From a checkpoint of a small transformer trained on Wikipedia: value embeddings, an embedding shortcut.
Each number is 500 + 40 x the weight over its row's rms, rounded and kept within 0 to 999. Layers, rows and columns count from 0. Numbers have three digits each. The size before them is the row's rms in percent of the matrix's.

# up: layer 5 MLP up, 256x192, rms 0.102, rows 90-135, columns 0-95
# down: layer 5 MLP down (transposed), 256x192, rms 0.0947, rows 90-135, columns 0-95
# gate: layer 5 MLP gate, 256x192, rms 0.0902, rows 91-136, columns 0-95
up90 094:521505542487469456485514507417618429514470581529524537438509447535499496490531457477445416432543479505506508458480505497480503561571502530428508556500586495558504474536428585547456472521546495509506440510507421507540485533478490502519492504599531516473476504487527502533517419457515475551
down90 099:517562487482563505478503509486497476501396576470533526505459468448456452542542522493540504484501515523542520500546581458515541465507490533486471457438541480548482483436486561488478524488559450547450505491540475454442572504454491492498507521506469494428517540470516495542468534484461446474
gate91 099:476482549491575539567466493529508528484568518505486523532547603553512453498521481404476637515478483507478545482470546545498502474533531482527462469485475512476451551567532532528442434556502514456555604552477486422522476475519501513455581506514480469510526531494476510449494459571518542482
up91 097:485576437457490460481448519439484482551505502491557477499465426497502542512477500577495427491550473498504475466536534506516511546428484553470554552488453403550555457432484589440551551522530494536516468453455542507503493540456473414472436500470550479474469504475507542578558495458506482507
down91 096:522517498457521462473495476418440520486574479520500494502568423457451509500572479522443455480374437468512573486529447567493498508413500548546537464491480510537423523465512444430520536441482584434452437517492490499435531470527557484454478491502510448551557485450406481496524516456482525569
gate92 093:560558469564457536569471477552589475445526520474534509406536540488492455520435537465524512517513556435481515529489465479541597496474555501481541499544532542480564525426514535530508452487592480468557517540539485497476496496550512515541417529501503475493560495545568472423497555423488471482
up92 092:442486522494465453474485472534527456484521490458514492489411551560509504495570501501516430522470485549504414541443546480523491482601445528515494395486502551512497481475519424536555555545484505493512494517523489532457512461490478575488556481570505494457439492603562522444506538459515503508
down92 095:473504531509523493444521535477471481562453446492500503576475439501525518516524438466505482508479479531518540457542456522494470512476535529585491423470441468543510450474501496487535530583475520482446519362483528562482563529488458561437534508589498481524482496491454460506474479468531503555
gate93 107:576426461490511517477495523524517536541398521541412468511506505513477492513514578507495454445506482502528512447492506501423451530450536512585527540461467459523559475391450492550489553487497504528535426509479490522511515409514523443404522462479517478459460544471448507459510555504471532480
up93 101:450560480466518470545476470482454521545532520503524554499482495511504591483428392525505531581490478568444427586559507522556475619564521553464454463500508503514453474522491490430484452541503557538486524489510450493464456530507530544489445458528547511495537468440556504522510478555536484439
down93 099:416474518484481430480483453498469476518521438533534445485533495509536480489461501517523451524448529523512461449540509443586396553479530554459502468500464466454495563486483545511499534502515564495402537452464558520511526539488481497466494550558520457488462539520520592597514491470496502432
gate94 099:529498474525428481563500522527463497502512527474517599458566464467439479467484535493480541529487511544472544573517521549569483499514486508442521515444491495497447471508499546450458515551516523528504514488526471556515547564548455456549534526488575544514525450463520534531468529540439511483
up94 094:459444548530458474458442535521456477483449508459531577448554519514464499502501435503493488504435518445475557487555487470501554458514567505514503470468465429529529508532486504573540454428507494487471471479492482499497493471589505444484456451479431478440497489506452463486481496495546504482
down94 092:444469461465504475476461512535437554490520527449510511524531506512532516434490484455503509544499532559457567561496521560555510523484573518501483536483452438510507450490454463479557465595501486517542523475518494575497495507463612479517538444510470379533514422600511506492475517409443606489
gate95 102:502536483477532445480504556529474480498574500492575471542521472502477554470506506449457516503471502472422586460485521533503477552544459462449566596490558480528428507516525509497509451497463473516493472458504515502500431530490498422494533431477627562509565477505515575501522475568501510475
up95 092:467471567549504497524499511512571515471450428518517500520440465473504540501511534423530533574495435391532485518490509529512502523514529525530499549505540496472475508484465581430437475529478524532457506474484461526486515494447505481534488441485535511475527458378440511452587483468533464416
down95 093:441534453566591535526524480524511519504510424431506515572487418530481511529472542540536531494507496467483482492559496495483512494546458512504492479500609485495520534504453504451493448530520495523466464534479537514425575546414522456486600451462511557500444434455463493435506510460515506506
gate96 098:463465488486473472518514446493562544445476413520495484485503477450466486475499566505488544519509527492547465492454437553516491457493504543456499513444509471487474526479521547506449504521538470510451538462491526554526475495574591638425404538503468486461542491442499532495464538502379499516
up96 101:461516461495509459466495490499483548523497526492570516531492437461516486460546506512519414532481526587473550490458457525495475454565516542537525450502494477525432457521571479507511513518480498587404486521467442479460438488541475580497548535535487483519545492481458511566573518566562484508
down96 097:451521482481444521553518545497425524461439516466496490486504495539561435482554522500573454498511547487523447589520579463514445480583519490532585518467491517479519508510538490491526495481512490563477596483491500526429467475547539470490418518493481507520503431425469463482522547475490482492
gate97 099:479484493496504435490451501505457427494449539490520563476558441556519484443506533487474581539480511507452568486466474516469544451520590557560515435507537420497531472539541606513425553433511498487542502562469430469498478494537493577416520527518472431501528513554481449454472498522436462473
up97 100:474508475455475495509495523567449519525475478485410498497512569524522522429458521549477480534422465416519464370530515481433495522532457527488460472462508487529519486490473448483589501485450501573569506529515519505462506477551504501470442423450475450426534496511533515473475529489555477444
down97 101:531478491475369476481576484522516493459475450447538473522547512540555537531503441521516460446484471554531425496570475535481478543496487544494495484459507423571420431490470474501482430484460506497542568498530507503521476503519516550521480457487457478520480484471614497449532445464501487418
gate98 110:482528479484474435509494557566467515521479485586546526524532495506518553449536472470489511461499536517539503542448540528452502557474459447496514475496483466575458488541421518551566529605514545504440502543455501545487409560521590459510535563529583510505478504495478513527480502494497549507
up98 104:456430507536536590439424483504503529485478496463406488497434504479532447529527553530515479519495516519464516498539475521533497390570519469535455469482554515488566532483551508463444466490450489497495541498587465497438596435496436520505528482521468505439491494498489490462552503440545491470
down98 102:479517494534524532436485480462564429533439488412556546527530511470468597510515461484474464473484477527527570416442511494505541524482471481500542511367507471614456515468489547443499512517564471465500462514570453527487544464511474482465507466582508513568511477504543499495440555487461522493
gate99 094:498510510528526511533491490536493489416559498511544456454409481488542533481461476515486544522501405528474539502436493503534557408485455443504551561476538456485479463495423507447480482533494509443549529498553454478518511485482526545508487511520498508444469510505524505552639494581436425499
up99 092:497467494583435540534477479479554520500455521471487507540502519466530447543504538475551440542526543475516561493573581468420494507537489532511461403491501494476561510522496467515556497502501477576472497509468467464498525465538445440498453513489488491521529401536429464468466527438495553453
down99 103:463526556413566419478507482570447494521568481479590473459486499536455540494551450544442476545489487481500527502473470497578528468451457492497511522466514434503513462505523571508439497501568498454516473521503461459504523465487577518477481491509540459489462502508555509518554488572522451601
gate100 100:491463532540554538489517501500388551501523539514488515544520482478539467450507486479482493557503471505526490490461480550513523493491493477500486566556554515484531444550467560552451482534504558460491496521546435450572505523497542477555502515465487514485540536440496556510563489634569500502
up100 100:541512489488423492486488494452587525462488426455518528464497499564517454555508586499508524436526496464489538529456504486487488461509516516523550524488469528473554495534565482487536510469565509521469458501444513514484528432485499492526503510465449485477439477556495439429470573431455455562
down100 097:499516524529502529519547465519518477531520482459524514486542459554595528480479517568504529548495521431522455437484466407525494542462439468447543526481490504530516532454488488544508524534552507542368455480552431572495512434473433470483482461526498505531452485483451526459500453491526541466
gate101 096:601469478543478496480486444452484506415445503507466473568452453511527399535467484489508486472505531530473529538537511518505534468411485507493526490533499514483485526612489538505494534478513485495388484463447462465567568464509462523525471465496457485507472538543516584412509483516528559467
up101 095:497456515476504530501503492488512487489533492439508506468447500518500414518499514497430468526468571516522489548498453473510513513427563490489464548471477535504474490565507569402486557483535530520461484501504532469530568443454464536476499494507516531470488528466521552467535575574474423515
down101 097:451485514439477430481485517480489475489475470515479504435541488502479521404432506508508576544429488513519463488469475466521533563565492493526468481505474478510539477459495447607568485527497438513575554534443524439406457505527503461527511493493522485457580457503518455485496492457498493467
gate102 105:499433456523490510454438507569468446543505493532482533464517459470529462449518586482506444558487505460559476476477438470505503473538500534445553484464470457516590479533538475540557506546511523450493459493514583511557464487440531512432455575481491472486519546582556523407514466573530474450
up102 103:485578531424409473520540547505564499469542520451521496497512585442468563446468549542463542513503506475557499521492503494500536482529496511452529565535430517494563498475493538454565446509591495509486547571509512514539520484545496528519469550469550488470523451495556478537530547513480507483
down102 105:523597504530508502499523427445484515490484559463552526496581492484508505479504449562430514468532487515417533440410492518464463537416484436589466460398511531475482525499572561488430535465559533545479468454529470528529512498516519452445560482412516544499526496522477496500433455506482516533
gate103 106:486488461461478522499455547588408519436564472452474471548498537522470529529487526462551568530459560473457547542513497537473510469449434415542505470519501513427456493492439525455565533488471518442519504517515493545451456462474538469485466489522474462485551481500485567467490571558476519480
up103 097:490545457459479475508466492603367546477506526534542477517540498477514521488457472497505554514442571429467523456546453506538529516448470435470536444473481479448471448531480502480541503474475493456557471514475447479474467474530535574430475518528500478513594525446481564534481577562494506475
down103 102:541483514462515461460573493450605496502478498514597497525505502461483456529494542526537509466548450602538447488499528478460531454527583564448453532518515440540498569484530528610520445549584452549487546509488503530466533525498459490503503512505559484477424540483502494520491492452460524489
gate104 099:510535508485526502524554541484501554551494422523453513410463574452457441487381423487459525497499487562437474488485484511437492537471502546554479530529522503650478509445483605548530512496479477568501500562435483526484507543510498524466493429413445484515577532488497461484511563495493455550
up104 099:531486486524506469448554540481478585538521455518460508414445581469497461503389431480534551490514483548453513518459480512463509538451505519510444462515509492652521465495464605556554500528468486533489524524438512521479524532534448536543481486453464484509544501517470469493518547541493427506
down104 094:463460473464483472504490514532480457433477526472511486434494484448492566463477549488536504487543523572464448511485559465468532498522391405503394448545437569476534541486530473456540483550513455549508534498494538462490522508535489516475499523478506532480531526531557465477512527455502412407
gate105 103:499526512548457537535489508526526553442445479508526556418494560477483514464462554473507412487509482417501495519485488495542552575497503460514563533479527527571529468535481516477555430487551514507563455483527540517521513472593541519517509491530554501479565480431531541464521544447492491523
up105 095:508416493555488533534510455450587544486509417500536527483474563507506514512590457518459503577504578468526506530530456496553510530501550562543510523477457564445514518462486510470506501513526525446495489499479500509540504423575470568386524565478490466485483507463466499543485498503485449501
down105 097:544488445516434510528463510522519573460502489469453507533453503556591456518481516502544440549509545547440450459521452540529457493500518561502515490524469465439529543457579472510520501421403499461429540533503515447491471480458477549537527493546475485485467531522545501502528555499537493481
gate106 097:549544457491497533567517523507498495462522519492518464444469516507543511505508494490471538434599481432485511507497491544525564544471497466490498515479457560484496451600442477485607511598449546523484495509533597554486504573528553426498447500503512483467504516519532467435512587579523481506
up106 104:516539467481404583523529540469466516425535539489609501531524467520481449546518531523503439515501571495543486560460495520539484539543473509535546503544528470580460565496465502617458510497478456516496424496424459456532440412490503526493557549459473572471439417508547477513459528465491507529
down106 105:483513532598526483506495506476423508510567478532491556511469492539412494503588388522485505531451462476538531485502449543464493502472547541435509569496522464502511512425590534497415455472509486502503487476519430530548484450457433509439468489522496511451529523524550533484479461469539526575
gate107 101:526500487544519457459482495526563475500498555486521544527521486564563477518479578415521542506472494475502534533506549496506571499530539534581506500470512514543451533467556573587514540462506560527584473461595456476494431445530504535480563458513483457452440514541448484508431460459521500512
up107 099:504538518471517432421514502528475529592497525458523528438564509498519522451543546533410511519373461515552493456509503477502482518566488570515530476454553410526463485510481499562543504449447469498535518517476419453510493448562523494467554489497479491495509511474484456519477454428526496551
down107 100:543463476544522425459571538520510480475527437502485464492506491494552558522453518497451539484446490497582448500571539467489490533476404475506546448490475496546463501507478477513530438504421464567578511460513560530506502499428515455530533432486437548455520455540483465511405538503468504488
gate108 091:502471456531426475494442493534586414480420456564522524456506543507456533524512473452520470566476479494523420515525482511544626513547498478494502504517436534527504569482517503444451467495477520426472523497557467498422467462525457531459502476567516484496526517534528492489505452485440532535
up108 090:512510525452531471458548409493543469541507466521402494512448464476513436556493566486548494594486560511485468436482571424516498407471449459449535569496518497462523490510514494454479572486497516543444569525466576483530491500542516513555495481513464498431454480571540510436511547500566478465
down108 095:505494483494508605522462470514439525538591525471438520546435511483473539560547502475464471557503446505521515553450503457556499570474559501531477457480536538527498570473551534436514490475518538482485501525572502551520523466515505555530489481429452523490517486532428501485524425498539509653
gate109 105:448508407459425497479488519539493519535506498583496564502439501490522434513541520460498449559445590547551463503565513460481492494470480494459527469432515532526486463508419475525530520506540449476443475509370440463454510539527506515561516516509504441519517513599462491482520452452495492492
up109 104:549449521479462526532447440462513531463468519546500491493509573467514485454454532497503562469454456405592473546453525613489479508556557512463502503517500534484565516500463501490520484457419440596502469503544542506468487481540527460502447414528495499471454528519450478553503548511545472517
down109 105:489515553568507424563495521484479511506474461535571543412519481473529443450418501464492539537468474463519555542506548490513487516532478506498444516518467512477528547509432503478483467535475488582566536443455507491487480497512553508484491450507534577504474525430516438507506479530522579429
gate110 101:496528476512539501491451480464530505469525480495593506514482505495463534500517560450460473448546476498522513465508504461457424461514518517542567442533499508434456600492496534520443419431400539505453563485456507407494511508465443557510495431460507524450446497497488509589553482507478419516
up110 096:441527485480490480477509504447487447473468448501509570568476545514483489502530545458449439521429500509461565455511557487484494479471558521560467483492443499539398579523534454496455486453446555496479540486508478465491469526559571509422495554504523500507532481492514492508460459501595499507
down110 097:530490428498527444447553483472577495423504512500535538509442522448559482488506431533462491561519470479471550469443539441520476426456499509441456451507504458409548540492456489496479475558477455498511515497510537453414513587492541489550491558482564558449516473508535514508597468419513476412
gate111 108:481484488497464515464525462508538578462543517479525393588474551528513472509508517485502508503429487532514513520476517527522562527544491526467556511557539520487425438567481555468521511447560526527487510557549507455465533511467555543468546471503475515494521500477578427389552539529495487488
up111 096:475476489510484506453512476577502500536494585516490490563493484532544559548515504449472497504495507470512491529512519442458470466449449458567449509455482567533517494488506505478545453542520478501520484510489495545476453518449509387545433443493421474479472504476514528569545503511482559460
down111 099:561506588522513609482499448530513503483523474437431511615500493494524532448489568553482468489503485537520493463549441455524472460540524504516504532450484535511504448522513533526482494537539492491517505535504411440494534481519564478538475527476541469513511466496513456481485425535519490565
gate112 112:525570547514487532583510509522521494500527494499439501462456543441458537552469444528511534477510444541450444536457524468568521452469447481442431512482451567446525555459545488441492425457485445503578570532511524477450533553435474537497488456524561502581491476530477488501484532495466493561
up112 093:470447450475537472451489470461453493505502490514555490538530465507533462437581496438470459499477545491514546489551446531461463545522546519527558514499575486527488430534468568534482584549542551437444431490464443534572497437526529461498550549478447487454560576485559504482519514504510507475
down112 081:479515520591507670521503484494520494540558487481449518535501564495477494576559487507470514477525449493504502494487506497530481498493496533501554508445515495509512542519500495473493516439502516513450485510572494546525512521492479474490476468468504523512476479515418513479485462486510517762
gate113 098:421563522528506475459516526526471516456517480502511473533395408554459522510530501544559433562487492544447561501475469430532506469506431490539510510572563478519505446492566459566486539428470509518474527509467522474500607482458481503519525490542478414511578500509465576509427536469491488495
up113 100:361569531512577553419497454532479467546516462549535439475465479534508478496542433517466457546549401517529588451480546486472538547493463536539547474495598482473475442439585487485514486483514467502496467508480503438509458484462524459479517504477536511506570510375591475552517490489559462542
down113 097:560469524421539493475465473453559499503451514494530508531490483559521460446425453551453485516605471461521470596517506571522527477503497556505546562501445522564455413452515474561438524483541466453534512496499473435429425507552517490459529515492515469453462492500573454535464572455515447456
gate114 104:459461521461533490506406481540525485499409461540525541477473516533525572480579470486516526517501490494538624503522460532407500524514457479566507528518479507517437451472500508563483502505547499488554462495446440591555530452515506460488535511449549490481475528538524459431514495489472515415
up114 111:468477502548473513524425512480560476500471510529556454435495522427521592513576482496562528477516521513579504524541518496436438508502516514558471551527438529522408462458525589499437477510509492477438451468473454545506489443554458478512513465477551510517445502532543456499501401530390494418
down114 103:467538510511543570520421458521523467504501461484528520518446487532464478529476469428486597517519588496478433510513547528439482519489502454513483500526425514536465491484484473498504517477540504478457457514494492623481513489471497438412582559489517513552446518588480448464518468487470481522
gate115 100:422523523508497568443529537522469462476541497524559513551590473542482456484532497487564418549492552461492539447487460545539508511578534453511540497529564421507500447446567480528476501470548515473540497478494562469505465532501477495462475470533471483479518488534497494529450434500514465450
up115 101:586463504496532516524502523536489483508497495521549483448382439515515477490516573556539582536535387453492509572511507438495552477400477579506453452481511517427547497532497440505532551503461535524475471549481593483526512495511497468546460487536490549452431451474438489454487514530514495406
down115 100:517549567467511556451505446504583550568519415553534512458456483510503499550579512469439589553513451454494586468441475465520480518472459520464613530505458503475457417498526472544524461518557578512561491588460516438476568511548493544559481524545463499519547518425486485511514458527431539514
gate116 108:550393481506431483569441472502526489513508503543466480491485467474518466528443502512526484520521565494495504531470494474540520512525539422420552478483487506594547557552413474479560522517555444473466521493533466431516424493585569493465493508468554482525485537508503530464543573473531486509
up116 098:494408455563459505481526514492516535514481571489534517514437418517532481539428538509503516432436535516449527486529528506521415554563563570495504509586493454504463527535426506485545503458501444447505408547498522511566531521515553559558512550450495494477523471467535467473519413462442500527
down116 102:495487567471536596477474425506434443454506463569526516588499481465472496419545434511489490561466518497535522424554552465425520395514475465488536497519461582498496440462462440460467459552506497515525562490537433488514515518454523495478467560452490493522501505477513573485506502469527499576
gate117 092:481493427517473527519451505499449511513550465500486508522487541572511578435572462483552490511489501476455424441555500493548503611487529451541561478490483530520573452498463425517473550501531457543462486484439456547488497530500501582455586499503465470382571515460477529494479453490460450545
up117 102:505560603500543504482595548480506507500475504492546431517559464450490477575540539480534462536475466526505550462460452530543478471558452474541480496520543558494445558489592548486509498474548502511499536505517449486460428426509486489538483454464509506533485465479436498506511526506516460549
down117 098:437467526560515525461455531475473487553523463567476549554517559483527493470508533488530527580444502469522510531488469554465538579524511457480574546436527492504482579470531468515496565496468508511434464453482459509512471433473515501437561520606443468510534561457508486500521490489502516562
gate118 092:492531483514571495434546495479560543477400475530531465393521462512529532481472525473507546437521515498544509465468504537470521490557522542557535465432512467503456506484459498523485517543525447552486541451499515464460543515520586501500479479365403462516510466463586576467480510487493486435
up118 089:493477503458519588442441438586485471502521493466508516531505491475497430482509514505452484504454546482559527510480425460519494566457496496527453459487458468487494469465489489588491516445521559473575630527462446508552545479472496577514494472521524505470543510466557492394506524482518466483
down118 091:494474422448442463546455480559490452479543582522374477493490465530453563494529480475432546532496515473446452566460479505458560510479519573500451475483499524452512468505469488487467506529486422510462494511535462418534507489482510575554522496531557504451530481545451524477460557545383533536
gate119 094:520595482541546535525502525527526532449471547461548482514496505506539516547494542515508514439534555483517561537533577565490503515515421533443532522480436487522481434497528512476527409582454515480530501528544462417477460488498535490549524566388475509474524488430496477470517526488449504501
up119 094:481435458470484528509448493457486473497506527482501425475520528551417513499502528525490375453472558513400497544501515547506481452508498494640502449519423485489461497494547539486487506478546485505431497448546478485544544483456560472453375554479565532493481508530572515580518498536511515522
down119 096:538502505504544548510535539490508586436500584483444519555510473537470520547564459503498584468503570519519477506565404516475510467437510533553568513517506467510484527490471503543529555496466439512482492497531476581458484567512493523548481559426521461541420540512456498503508532486492511508
gate120 103:479492497523570440500479460510447493511522504564476544495543383492514527490567468487486537465449450394465493560448482500487519477508470499516587502484560422507492494510403534495474546494494612468561441534510484576543484581512497446497551490523498517522484507501509464475534518514467512447
up120 098:462466471493473505472477512563523453523623469494501528507546538470541583488457533545501493496476496508469462487565487411536572496509466460595548475481527553464481478501451472441612513480566506456517520510526518509462577461492515503465516506503485494508546536427462428598423530563477458602
down120 101:483446544522428491418487425538505612496504472360533535513509596572421473452482512482485530424479543490437552541507511534541485504557567455568460538512500478516519451525517535475482490483513444534525526425566525496460513520512495541494515557485499444536518426458522466497445524520516500537
gate121 099:430504522533499534473534471413461494499469557514478506516518532486572518492483507500511491351462478529498464485511497526483505511484452530454522476508538494581440509492523539470455416485529547516508461527532423415529473454526571549535469547525513507532519531405509497491487444598477524461
up121 086:472546559473520510486522494437540519523467575473520513512533471530578538533492521501521450470459517545538479447498524531511552362503453491495579487485535460573494530448566499469453443484518544522528455547567463442474465480537627486499378516476483522528490489431509479511503513503492511442
down121 093:497577506461491515488523579558478518457475588511491536469447568531473490465556528510500580505488538535487462545550496561507529579520468399511452457503499504506542423523546468479516520493512508489566559536427511462514540545487447459474535556523459513532492528599574430470498459460482485467
gate122 099:455537350515499533535531504527597458510533474583458489511559496502463512397496516437475497460534482505498444487543502523513467557483525496479547403444474550438522570510482508503536488505501518531470504471495565531481479529492491524452623450501560391476460563493484536445499474480458495561
up122 101:480486551508527505521455460522465558535499474441518497512494447536601533547510506468449547473517460461544492574528544498495468539437495479492539522480538420513466470593417514540456535524532469522451454540494468574555482472520548444499530485490496494482549485464524477470561513460542562476
down122 104:578505456497522566474496448508526510501468537604467548488438538464511530501508548509510520529503456479468515514498522534548439498532518505541523494476485609571507529475495460524590493518432496506471537441470527500471419569508478485492529456498449492475463517501490526473533588512443484596
gate123 100:434425531510569490499590448492509499544501518469553596455549439587504543516492465417470485477517468511446555509520472502547542565542529486556533478505481481483467524503450443525506509514541507510528493466449523497453456506566509449547579510491493480486569524494500481409444434512509547439
up123 092:488506418510531456538429490502508514478546546528468511463473490515489549453511474542451486538503512495453461514562502504459488621534528537442524536445553472478444518506517481522454489497514468460465519530481533495520534572513479468494461436607591488465473521482487543433505452511499472526
down123 098:404448466580535533480434440508510536525492471539402476469529524508462453504579552452528514565467427441520555544457534509544504510522516493526489486527637386481515475540488509527486563462500480491443536529472528539487502458483482429590491495525511535439559441515551553510538426488487418553
gate124 088:543499527557542461492494471537543449522487491489467497499446487528498502511457491470483505506501579534506438551513560510502574478504433425515473495483509498468500457503471536568479513527485486467558591510528556481514556554457460509473512473460493502516501584435515480562433494578534471539
up124 096:550532491507484536524457574539475462482449521523538439438449495501557477428447423505436501492537571516450435461469511511479596456483471448509482493445513523495486524499538519510532478535538508463532526504517590438501501550507545489470512496517529505543484576499530495556494531609525460581
down124 100:573468507508485474546500527551477555388436456456420463519502518502465462547468498408577523435490459541499508488446485547450499496537471540507462542477492547457453479517486458437480490524458464507505565510498538522517509506581520486486539485557481524507519403509484518498522532495418471584
gate125 095:526453518483572474503500547476573461503595451495527501493552524462514466507466523525505418506471441460493494517508446468524523464495473413540646555517487507508497477486565589517465530451541550454501456455485493510510470502499497521460516487475412509462468508541528492541483524523520542477
up125 091:535486523472487491553517510470542591501546433522456538552525492468528560458482545497430462470513530535487486523480461464497453529523534444463513561421524564492517500532499611466452468550581518496550471500500413513533562552482521504490463460512488511469482516517549455592456450446432506446
down125 094:502499465504470592408502528479579451548541489484524495481497548530500539510538516527451591508467528536501462488473516476567569577471417465482455456533480512529500523479477466528576539506494507461483573472507518455446528492518512508480570523514533492508533518498579501531492557513538473403
gate126 087:572529462529523560474520474515509476552463545489449414473509489510518566456363475535531573549515548486534463477540520542505580503454494443467449527538455573472540528472472493460509465469517424539568539489583508420410490550555542397465547561463487446465500525557508512516523518533529492533
up126 119:530525411527416491488401440511517503483442522576430431478520580507491540435453571488522519403521545497444448456549558544493539491491436478475502446534413516523513462503436471546549502524468450514541554508526528390440453581518540479484487522480488508463472513582499526567531553464559495489
down126 112:471512481493559392520458542563476452480540571521580431498500407484513494504507520519474532503516554508475518518516494466525575422429493533512387431480477513484465478478566569492532483451428529510535527511476448474439502479421493516505478495552516499525486481543507474545510512488558531330
gate127 097:537514487499488512536412450570437475537516534538552478503480477546503583447484498500511523485483572485486524491471514534485491535540574555522545500585438433524562565524492579612554483474486488501538442542490490428502474493453499467472537592484485508499481543470444504496537454518514513427
up127 107:466510472463459443542443526510480468534518515478475487517499465577513471464523515477510386506518463505588506505483564496480502459496509549446467451512487468486494550484486447484549547400500513509516487538525517525500409445499447572457536594498441442478505537514458471454522530507524462451
down127 107:494476466473496391555476470537472565484438509494501455431476442554499469440484472567515518525569569519502516583495499529484546543457525483501409568514494566512502493495500500473455499509520452520508537502411434487515506499462477524538498511525552518548493447488428521548495448465492466397
gate128 093:522451455502548489520594507477539494497465494536548531571501486524521513501490459422518430462457535534541513484422400593538484543503532461487521486469556450546494491582486530466499448455575538589506492472479486475512450521568526494412512491480450472575514575437516453476470475533524529499
up128 091:494517547515499433511505515495413451473509504490537637506522532430479469464509452482519510567464434462541589471506506458480518486478501489436547508513520508481515520502434425553516496508557528494479546481476580487475547505449511486501557532496438494483493565555470524437502495470557460571
down128 088:473538449516490525497513496493481584505449487439470493512587481497516503523445486461609492509439460509492548485478558536541574510459581530548490536495455472548456477413514509467469476446552580531488553459572493530571491524476485502481484514467488484331506528516505505485410484517483500484
gate129 107:496367528513488488499441496513511502503544513458456509554567502493482435485467491520481494502474508478541498482488438545473466535512544493524486591520532549602465540563530540544508532533550434442541554494502430515494542436536499553502472516506494430448470527496530475478509484539574523509
up129 104:583531465465507540487456451483473526496551498507516487534562486499487517492512512504533517499592524510418486519551510485571550465429496455508493513479495453463486477487515487467490434454479509523622528459530460441513614507512508468464440470474555495481554528475497552539485524529462448425
down129 099:497534517468474511527494492563427513521474461536475501511496463479471481493547451510525500523471484477548493562481489534451559459530451503485567406551510528522563493471489485490514490488480449511490464536508519474516409495520506551499446567476406536494537533416523531449543540510471476546
gate130 095:445500394500522487568486502527499455493493513504546485518518532451472493489501548510510466472485469470507546524534453488530479520509529476523498496436499486482457470564478509451549487469479508536536493501464495580544460495459514479430541485532453448504538501409513497550582609443438510557
up130 097:436476518504558444478552551464457428478497524482441537591479505564479572466540448508475506572514485491512533572527495547447436543561463495551536507478486413434499509518412434461463536501558511449403521485493482552508511467438520561466518518464470525528493496486470493451511485489444482549
down130 100:532454477465478502458442432492600509556474529479518567513462546512487511470589592474506503449512492564619523470576514476484456490555537494514484522547486504491580471510485496476492449526515498479468553553565559472435482555492569498470550446503475500501513465527500491501550524440465422588
gate131 100:466418496537442523486501515423476536456411589524487468600507545481440515519476479508493470516484623446472469530531464507499499553550548529467473534484530516493486471573473518434474479475461484546504470509467436397447598526514510544449481471509419439463538511467453501445542559497465482484
up131 100:442419508541514467503509463479517541491464524521419499525442462475458486480486519508519530501499491549540485532449481521456506465627485647465549512493567564476532546473448493477479537532484527532492533452525580474492553498513461502443537477424448508492509470506559488475524456502438476545
down131 099:467534432547529503509502494527530502432518538504489521523389504512526479495482532473512471487509548498475510525528493473514436482528506506547464526514406505454584454575478476520518442468513530472491576527487485517503502486487505477478513460528479446455507441471489561438546522447430533563
gate132 102:474474493478540483451520490535555499488520539466487584437590527549546483466521480546489511548465595473455557511505442448547452507490497528511446587529530458587516455603574540491480537489538500458519459511522511443522463419546535469514440400482516497469439520461481505480486538482549476528
up132 090:419458501509529493552569504501509518431560477498465521404519531512526538472378514480504479495522498520541486553433497470564486557535503515367476496487518449493551469466487459447514462469485502495514572539451553472495455468513556475519527467564458507545542506524556520406498539519528481488
down132 094:486574501390524484507558513529502522514537489505538510442469468479523508449447477541526463515536537513550512445531501488463475460439456439484487479507456529485473509553451524480560484480500480503578529499471500471474511542485539536489473602517582522509467586453586615559505451482545451421
gate133 112:478439524521515440485498418526544433466538476487466505532552505541469504492500506456472451512491596509552483492532448464550569470552512504489538505560506419522528474463467462496468537550500539521440465507481502562449508464611516519522614469499532499440502525517587560519480498512511478443
up133 101:507422537486463499500481566494551516508453481449560523483492599545488409534512488526491509494521492483488493447482435500507502501570484467432527549497503471571447512444570499559507562524448463582563544469509510560491511443450511506439424441505452475495481515496478525445470481454489483522
down133 103:432532506462494555502454529464539541555441565525499466429508530562534486552503511582578552457486450485517443513526483515550464507455513520465499452498516534436479571513546488546501550484501495474568542499475473482516556488400542497482469436557481483476554541554524477517434465519500571533
gate134 104:541522459497479536472544555493573500436437514538559461505480554554518534500476440495575487495487486457455478554497503566487517507497467492505525488526463485554546568506437474528454534473492514461508539442450499585503452455562525513529494451464512493422579531436508528562544489503426466535
up134 119:481523544538540529523507458479537487519522521436517479535518502451466534599534453488545538526571525418536515549553408443534517437437499432497438457528462485443500506435528505487446469497465532446490495552557390496475535408478498514570447471444503559503465453437483487547518479453435517508
down134 111:526465435528462605514488495474461519400525499487435500497491576524520466542499477431531505474529470498481455516498571550483485521556475462529529445560484474495478543527452479491482470467449491537413521479447532512491491459577496494499478471470479559419481461536442541481509507533485490669
gate135 092:503438491466454475500475530565473504555471512498494499535439484496458471489498510527576514476493454497464525596480492581458540523537482594534535442453512546533507564521481517569613465534442462466514469518487550561473437502473462549550441533506550461428465504478535515498518466468540522471
up135 090:528537452469440516513492485558463506471566528521545479426444489530500568503445548484569518460433469417507483456415550502496554536500496560510545454525530462506571524443568515455542517514409536470537461558512494496513475505503490552507478462510476427494497540541462476523508461456486445543
down135 095:481478491527505514471524503489505500510535435494456594518509433610531444501529448479453498486524507454543435459529497540456521468534491514484419431538470551523491441505539534505518395470494454531496557484415477476561493498552522460467491513480516505495469493499536546505467560466484515482
gate136 103:529472536514538575450493507501583472468378540423518528517491542423531436532457596507501532489427449486478527490482514530502556515420553490491548521422467503568471452518562512483549426545566503536506514426544555448565513474536462442513515513512510477474453497429517478557485498503437472511